{"n_layer": 16, "d_model": 448, "n_head": 7, "n_kv_head": 7, "head_dim": 64, "d_mlp": 896, "vocab_size": 8192, "activation": "swiglu", "norm": "layernorm", "norm_place": "pre", "norm_eps": 1e-06, "positions": "rope", "rope_base": 10000.0, "rope_fraction": 0.5, "qk_norm": true, "attn_scale": 0.125, "bias": "none", "tie_embeddings": "early", "parallel_block": false, "extras": ["some layers without attention", "local attention windows", "gated attention", "exclusive self-attention", "value residuals", "hashed n-gram embeddings", "short convolutions", "an embedding shortcut", "learned residual scales", "skips across layers", "capped logits"], "init": "normal", "init_std_qkv": 0.0189, "init_std_o": 0.0, "init_std_up": 0.0189, "init_std_down": 0.0, "optimizer": "adamw", "lr": 0.00136, "beta1": 0.9, "beta2": 0.95, "weight_decay": 0.22, "lr_head": 0.00732, "warmup_steps": 247, "schedule": "wsd", "decay_fraction": 1.0, "decay_shape": "pow", "final_lr_fraction": 0.0, "batch_tokens": 65536, "seq_len": 1024, "doc_mask": true, "train_tokens": 550200000, "steps": 8396, "dataset": "wikipedia_en"}
Each number is 500 + 50 x the weight over its row's rms, rounded and kept within 0 to 999. Layers, rows and columns count from 0. Numbers have three digits each. The size before them is the row's rms in percent of the matrix's.

# layer 13 attention value, 448x448, rms 0.0562, rows 195-244, columns 192-255
100:414515459501388474526461472402593515478475542471564592517400529565581492490440509460475420515589483446533355495530550420490391486470566541526461465504540508531521465468461500608421477434597510
088:572543495452418574500581543520347519511481487516533487487594543460475536419640511562479518503453591528561570499513477520507502466523452496473497478455436533493499484550561566445516457546443507
103:553549550449503532571526541536541485543518467489482511542582428519533565523524466454547519543482455470516506461537369525476573506403493507532458532542510549481501560532575503501582414545472449
103:523515523470347506500499497544622627429450554487436582551463494584552490461490488392533459427536433466560503482523425487505495498565549555540521504568496487465524534495423531595516523542516518
090:575461475563506564515527471470507498532574545495536495528496450521500449509504544446528428369535469588540475485463472460465555479475595536525563511463518561452473503538470649497442515492475399
099:443428472549369470420632560475434582510497512542449452510434636463428427418541499504489512432443538557646580539405458443505399533564519539525487415523551491584458468477503524465424480501596504
092:503492529530385421568481489505507568503445528521440424562442534484517496458439488454488480420365527552498539513496547441435491414479500556510443487537505599599495454504492457463430550484510503
091:508582485456580483468501414420492448475522534510578519434527602510480529532528524582514483486351519534513383498432590434478410521502389493468533527475497567566476442455542427459497537420463387
101:508515486505482463510487493533533570466594456489368455522530541594445471519515485537486516584441496457488498534507522518556630491492397459478529473543440569589498489478592430469517490508446524
103:485555519451442519471434450482532575467447504498510610576560469493545496373547520449479447454374505569406573530450471484514401467485578553471517475570529589612520464533533449564484525442473479
100:527473458518460474521597526463440525516529529526433525482519568630503498492566408475493431417461504502542504474463369519502465504561501526481507555483546442488433455505451541445563477562502480
097:482441433479386437404508516501490647475507471528494478529504529502512536455500483389472465456494534516536348441438441521481516540483530511530498600522518592586458500364525538634513565491606407
095:473540466443486500519509536498442379497522510477585435465405531421432517435534459570608558557526588496548534506549542611529479515577409499482496519435444517429585496595534446513473466504571670
089:565560527479610493443500487475439484532644427477539494378539364487463467516490525472462509475504477536430535475471545591455559549446479441487550491439485511454444472419513539438468530430478487
096:525452509556469497487510419505465521509511513522601466483454548466508446542521487569498470570560480542515458440492561425451412566585413476536440522448487543584458507445502564542563444439515487
098:540506483511493523449563476426435517469536475529575554469507561520458421549580541562477492466531550647467541498500450490510453557585405494525547487459525552399468478558486605434425512423536550
102:511443468465541515563502465484418380501503460531537474530545554382472522533502461522474556482463524487515540462580504573514402557501449521498436599450572437390544499610516532421504439533503451
094:529426647575448500473615463549511525491396563554521509499498615515473495543468493613478459518588474385605549540500554496436457518580441458472534485511504418504471527512460392521523485513445591
097:524502416566476514488503471493513498537587470527464503548541458559505476467510503389516453430527488525483567510462395513493584509492608546545507546523544471384450522539470630460446554495548498
098:523445436467445487430448512523374532523376533530490534583523484301486465446535499573439559494480551550480527447521402433605432493493483441499503500508509503483452548600435510429397488527542528
094:522450445523427488466459400492465510550514486487445596503450498423543483507575504423466453461461496586499350539491477419541456566557515508541518477561595634587520448491378471536519480463500457
097:603587548482447509555468483508444552561552522486437522543556383551496536478482472344538471463572599496428482377528412559484528512494601483533432535544469507429377495495539551602512544452472474
090:554527399528548532421433482562556552507508462509462462462393450444476466547468512490517541520562422478450493525573554432508567559512567530516523453443473503560459484444407415465516544593586483
088:465609543417548549554504473481672535437508532480520577517534515568537540556512481510507525496536442478460510496515501505451468536513424512519484511593519487490610460503550459550522416477510544
090:533597464554513519480554495478434458588541464523487490530529451439442435497491560393500438439493489596495528508465531464525523477543536561540523508505561562473498452502485529508452486434532435
089:583559490436610540455520479476505449516569568520688481512599555477436465520534526600508581570403611566545531474495475467505489509442495481538433467511482571527507482639608520507514488489493351
093:590466552562418567494507519564384483491564422494538437495441388504549461482501548482508594426455523565427547442504502516577549439501494487470544469399479590515402504482480604484429545491537412
093:457563503510578519603441475534588441488487480455422593455449472504486554533401509451500468555638470347404440544532568537484521524470638543479482485535517438500590504483513419491519530471500606
098:477422564491526470495454389410477507427523470470601511540564564570547467505525544532549462360466530525453507493501485467487308483640545524524522506511532561487569442556474547500454484378502416
091:482484459619519504427507485534432480591540502503498565503500465457452509532523485512459505589449529532593452536444442401524526540514577550471499551515537542544483483551524432482523523483464284
090:531608562457579573519504486458548522474473569475574504461585403491513473554451479551543540504398481517471499474507508482457452529427497444485439522591518493529557508528498448566519532521451467
091:567538427501539533493516511531442536522497522551543558546524542462423446509454488584473523600584486540545529552476475443559510451396494427470503465510477424544448510516491491492449523488470643
092:518565488516464456471515452540573555565448480511422550517510384562531563445506454389428545445556541510428588496547472554491542517505517501494533555551473491519462532397412464403466562537502678
104:468577449443487368549458504482540485535531400509443472589524451535573483460489475392489471447398479452478470521470512520484559449402553532482459560449519535586515524465582452443480511468555488
090:506481408517499510427504469556497496557597423536513517433477547423362466527561560510499527606543548544575369562436523475481566566472384463532531463299429492481504439404516498436446480492517505
097:497537440633479498407600490468385482569513551513578509479483522441491451498535564603448456466557496649662462470391519519500490475536470439491567490412501481549533477471389526410452461451533538
090:469465402521354479453465621552510549492509514498447461609436546421520480446549445505512507485491387434438475526482502470559486511518487481452523506503486526534491519581490397556593477534583506
093:581611482521568552489592473479537518526531474451619527452504530553536492510524559564532569532581483487652410526531458497483534493483531465503542484399469503488531520548534477505463522528562320
085:451490444491541519484550549558445455532619407545499552518592550494503493561570501553519574460479528492397516494515541586644479490565410469513572525451479516440550511542536525419482516479440578
098:484513505513538530504546481455585552451494556531552558458518597636581471478546508502537465435533446527602499584474415419442456497563561593508522492454490560555550507515395509524487496354570497
092:436525575457555485601406392451619484426471558481446615534456528558532521551467489458537469491492494403438515458495520476382462495569577547505485509534492474559527491539455439532515553467442531
092:452449472527404420506482472504487500514529513507442487482454473570481572488464453361465495501565557441598537451524469582497478477392521458493487505524431460453571514439537510630521475587503580
092:557434493529536462519509477561462517532365460535467425474538385534581499495451564485469417414591453523384456464535495536474541490555546499512547472477517419412432621497403532460508481473493530
089:572546420488510519515639513493418541406522490550569559494560558513426381523618533629473554500438583563504494566500508418504477470516447446506480573466530420489433424553511551489517516560458455
099:512595394477496547573409422517607460495636429488451612578538415506521447496623527467480490540533431531374498517521435469605435480462506544514536523604499512494614433543470487520472483477557464
092:517567713487519544553516476545499474485434471442554490490495419436423537496450474533520591469539548472443550492534531555426513479607459512494466477491527479449475486529519442546529539498494495
093:553509462503567491514459476568560466463544475497484588439479505535521572557435529462514402579640430440446511496483501468481453512491626519496507479514473426569550472414412492574523463414488578
100:485592444485485519560555574509573471548542532493634532464448497430502518439504472612520571508533453516496645581547519460543472485472571498459452500547510431471598467548457419472496474510527547
096:612395527513396539523532527524461550492506553499559528490457447539459516417417456464550496496553538547601545444554407485540516487560504489542453493516494443424457555549474641577477514521562585
083:394494634424402508453502561518568535455464547478512441556543524427524493429503476526501516443523461490574528469450525454531472505606431488513488466600535479550544479538522476601563448531443540
# layer 13 attention output (transposed), 448x448, rms 0.0525, rows 195-244, columns 192-255
115:510499523504397559530499468499554451534471532510530454503382536561543411472383590453473437514534450457627492482558541477535508432545467653508545419511531531558469472478448430514438465460551603
098:570538552518445477476482493462496476491504466475662486473536532426450532518550424460436476497405551589524541474475493547516531441487421517509488509492522517501488379418517607513552428456472496
103:468496566494501493533511478475482428544538513542541466502562499529500534490572520487426579423435514524441543527481426558491462465558528379579479534544518492491491526522507467546612519583401374
105:565450476503500489486552503480461531469508477567435508614482460546611412490532494508555352434573486525550504499584477431555479502418496553583539491611535521516510499545450532542526521530580497
093:547507522472466446447467442477511498542584532508540416486498454549540446475528566486484538450543478580498507533441502522406563377518564545519565525476460524391467649517504598495449486508510484
107:514510503558457408454433561515485568431507485455519455410473583585460601495484534420552548502503626490576539509528543517514482579499493518463573474526501530507482460437507565505460432488574522
093:522527451561478493439520530564529452532506468464548550464438423517505500430563576459503503434481556541521450504502580434531528570466515518525612431528439478521490516442475512548507483501529526
095:438555500445527464561609537437477447607576538571544436376399522473514455536533526428518539461443471538490453511443514479498528524500463477485437406509517518591520522492540417444536557550444544
104:463499488496563443551521519498570479535611484562373585529525482523369418568608475462550538520531525496502474535371567485481501528556477562459453558525463465541447540444454546503559483552446514
097:490552491432439492606485486539537560442461457534510490527521514536499439464572458457446487455457489569328522437506487487497449507513602576468478427508571533569549452503492490533494526480548509
099:548465481415497516550476553487457478500556486561521531611530467573488418462521419481421488468514542526529492552547500587476405532533497513505458530609545498408440518489472470486521619499496503
092:513460515508460433497475493529456524522481513508502505507501459482535523425571524440525454486477490582489523423568552513469538531325521522473426426554479559514434517585528509547430461597574462
089:471574474514495462411478617437487516492418567450515507364512582461483533611495530497524485570540534521523409498397479420543462547538447522519419446393524503512550496481600533441532466443505506
090:532435474383520446597469509540461539583528555543467580488513467478449471426530492543516519482508574590432474477442541590473505567476516482425502591429415487424495511493533600415488563544420473
095:616447471554507523507582485507507479579593515521453527437438429392512505484467528589664486529435523524526479447506523412473504529473507557500412498523446467563502572412533561566594470488486491
099:577489520465468494496537584493446552458528545477501511457502457524475513516554532472453487559571527559581592544499401521565538513542432464424540546533444530411428524537511619386444505466555537
103:489468562489571560450524517435495430423544489477531417526558518505518559492529531532488549549448522529513517459502391587612368488492507531478470528478570529415473512573583499482447501477498440
101:488482486466561458443551535618528453472492477495546576527438476496476494540558485512420451517587546481502541553437404479430458544474487429510493541446537532450529637496430425613544455539501525
099:581407423447453507487458384510474554517614535484470462570538490540503509466514460476418450494563523480546526497556512625499536511448629577469598509509445510347467500545504616471391526484507460
103:536463517446444552491522557448452497501412483403523488523439485499485575516461439476482509559444475550472452448580456501628496538492491462448513398479524530437549442554524478450480453491479577
095:486525507474442538486419517446470442530496516516471505405407514473514519490459526502465485568477458503517557456524491517465649505485521542475532448550511488590500544487508564556554540580470574
093:516541487551516449512431387601451493582463562512590426458479467493547464368550486497503506427435532604500465432513451586504623528450469495565528562521443492527479460524538509528484479537464557
101:488502513542505512503431521462564467423487505453486430512493450399459452586481444510556508610540459486522438536527450476519579477445459569458493415445473462522482562498444522599503473568462542
089:446512539467520501521604524443562524509506555574433560508529543544505500442540498489559522432504505488474486512413556472475477444514516465459534530513486578608498430551470540479594501477533449
091:487561520417449498495439477558451489543444512458601501478545485465523528508478604488445517445533447464535547467545424461452452478467481602487585432501519409507464540522468533503526502509530523
088:502533571545586511489483458465512486452537555470550436442538530423415547491457505610505603477422585519515486467499475476459478402497555341507371485498521563513571588574673392439543542531472453
089:560469522490465426509507539494490600550563508537549518518581386489449433472537548460457547372443451525483498525457576517523547546538530585375455523475420494418459442496491538512439513470430441
095:449521500508489470581389401534549510465387506531447534547536521529495474517500501534612496526593407438511555535452546531515559541476562541576522607475533482495591540463446514421528592510506482
100:462518554472560491556612487428532569403528489518502511469540622466519515554468529502559549484511409475467525505415483423515397501529620523517488571477523539494515532490470468378531429435567525
098:570526551509522501517512400521467513508503461453492439565513523480541534538465514497465456466475452406463573492510508504444569549525595600525505542477535474573491451514487486534518510474444442
097:438448593492514566500529532545445442505497531476496489447545410447472515458444505554549482489457434524429457393512433444517552556530491401520531410535477540638468530514456480478482505560549492
106:458500400485512501488484509485466525466463466509439549522582503474420540484519472589503556543582539394475476501526476544556462481466524357457563572419499486495590533531569459530449549441476545
094:532479478438443501522404498533488588516498479528501506514440442488554497451456518525437480446539472536540491538552484541556633539419566536444509405497473467531460339450486511472404529535378576
101:427565469509520530543446510531473481529346487453484576522510456458481398444586526475475523468464454494466432449564506464515453429501522523577528490468522465546511593486440576522476503478526591
100:472489481461528457452548555499468484455433556513454582376512529506436555517490534564424533551505538477584516531534459538529524492427453527494530566453490460507496557540570514555490513491432559
105:537496544532486478494587563535433430568481474525579486389443472440487493572447573503425451502539455523553521556484439539398492530571487522428533497469490469593506493451466523477537442482441602
096:524503537554510467419391509551464590458483412430469507531505549504492566546582495459534635545489514477456480500532464479445427508512489489507564481433462480471523476519411497633501450502521463
096:552490505521520404486456407428495569505495566520551444469478473462544458527490519515510502469471396494539472504441511529472538427564495567526425519520556499599525510575494419501566438522471404
093:464495459428485494525492573518475500456623481491417588409552377503468601483514454525440658456535510517427477480425488489511511492539473479414476526455451487403428474571546468469491529458500554
100:470536467376501481537531602466485545399523526556474536501485461509492450542559488440549432492566470527517511480422486472431493504523485545473508468449572603545475568503467554551483527412501523
102:459527481479518521515532483461501438437401500529458476538434550437545443587507467539564481497543435463508581596444459469470516533574536472530519497489602524478569461446444564436531428466481486
099:520480447525472484534477476534510492461429511513525500434503437514497352470571525466458498576406497528495543484552411552461537543454402519601523529454497454531492523472518558620360518573613585
090:536459453529519582420429464577480606473482546467480502523473395494571482509429531470491553540594444473480536502552477557416575463456605504471481466501532425434467582528438560463582518498480497
098:519541473461555474525528483499508597527553531547500554470572498524377511464540524541548527407489586522450498487493503549485371524514427399490485547468461494519554526539547414432512583488517525
082:487498460475449502551433478509494484435456507516453559550550504482457463555544533537497535523543448464436570483395541447516461489563543534516511593445509536546519372508464529463458499471433576
097:485481557560535419527549452530513495488472486487581421447376574399510511555560483526425500545494458445471476492374453507537513483474518515575551447443518515455448466555531477398541480494421459
101:419479508539541504568450410555510504465415516563438524569538487563547437507456422502530484515517406361559590473509610484504503464476575586453463540453524512539532471517409467553471565475519418
094:504529484532396539511415481526516487440451518485515514505543571455476513490535532522428571511515485483451562565437502454478499491621501515395538486502540479493457450506508532501405493538488568
096:596421421580500533504503435429479482476540471517438495503522503545541433431569533482541440493522530499525479511570494411561597456466520509519475531552558467395451479529495545473519417461552469
098:521533573609472451414548504478554507472524459456507454554451494442566492542533402519505455516524456540502538517477480455552504517542510527500506507535453539528515427545490460588586486476602416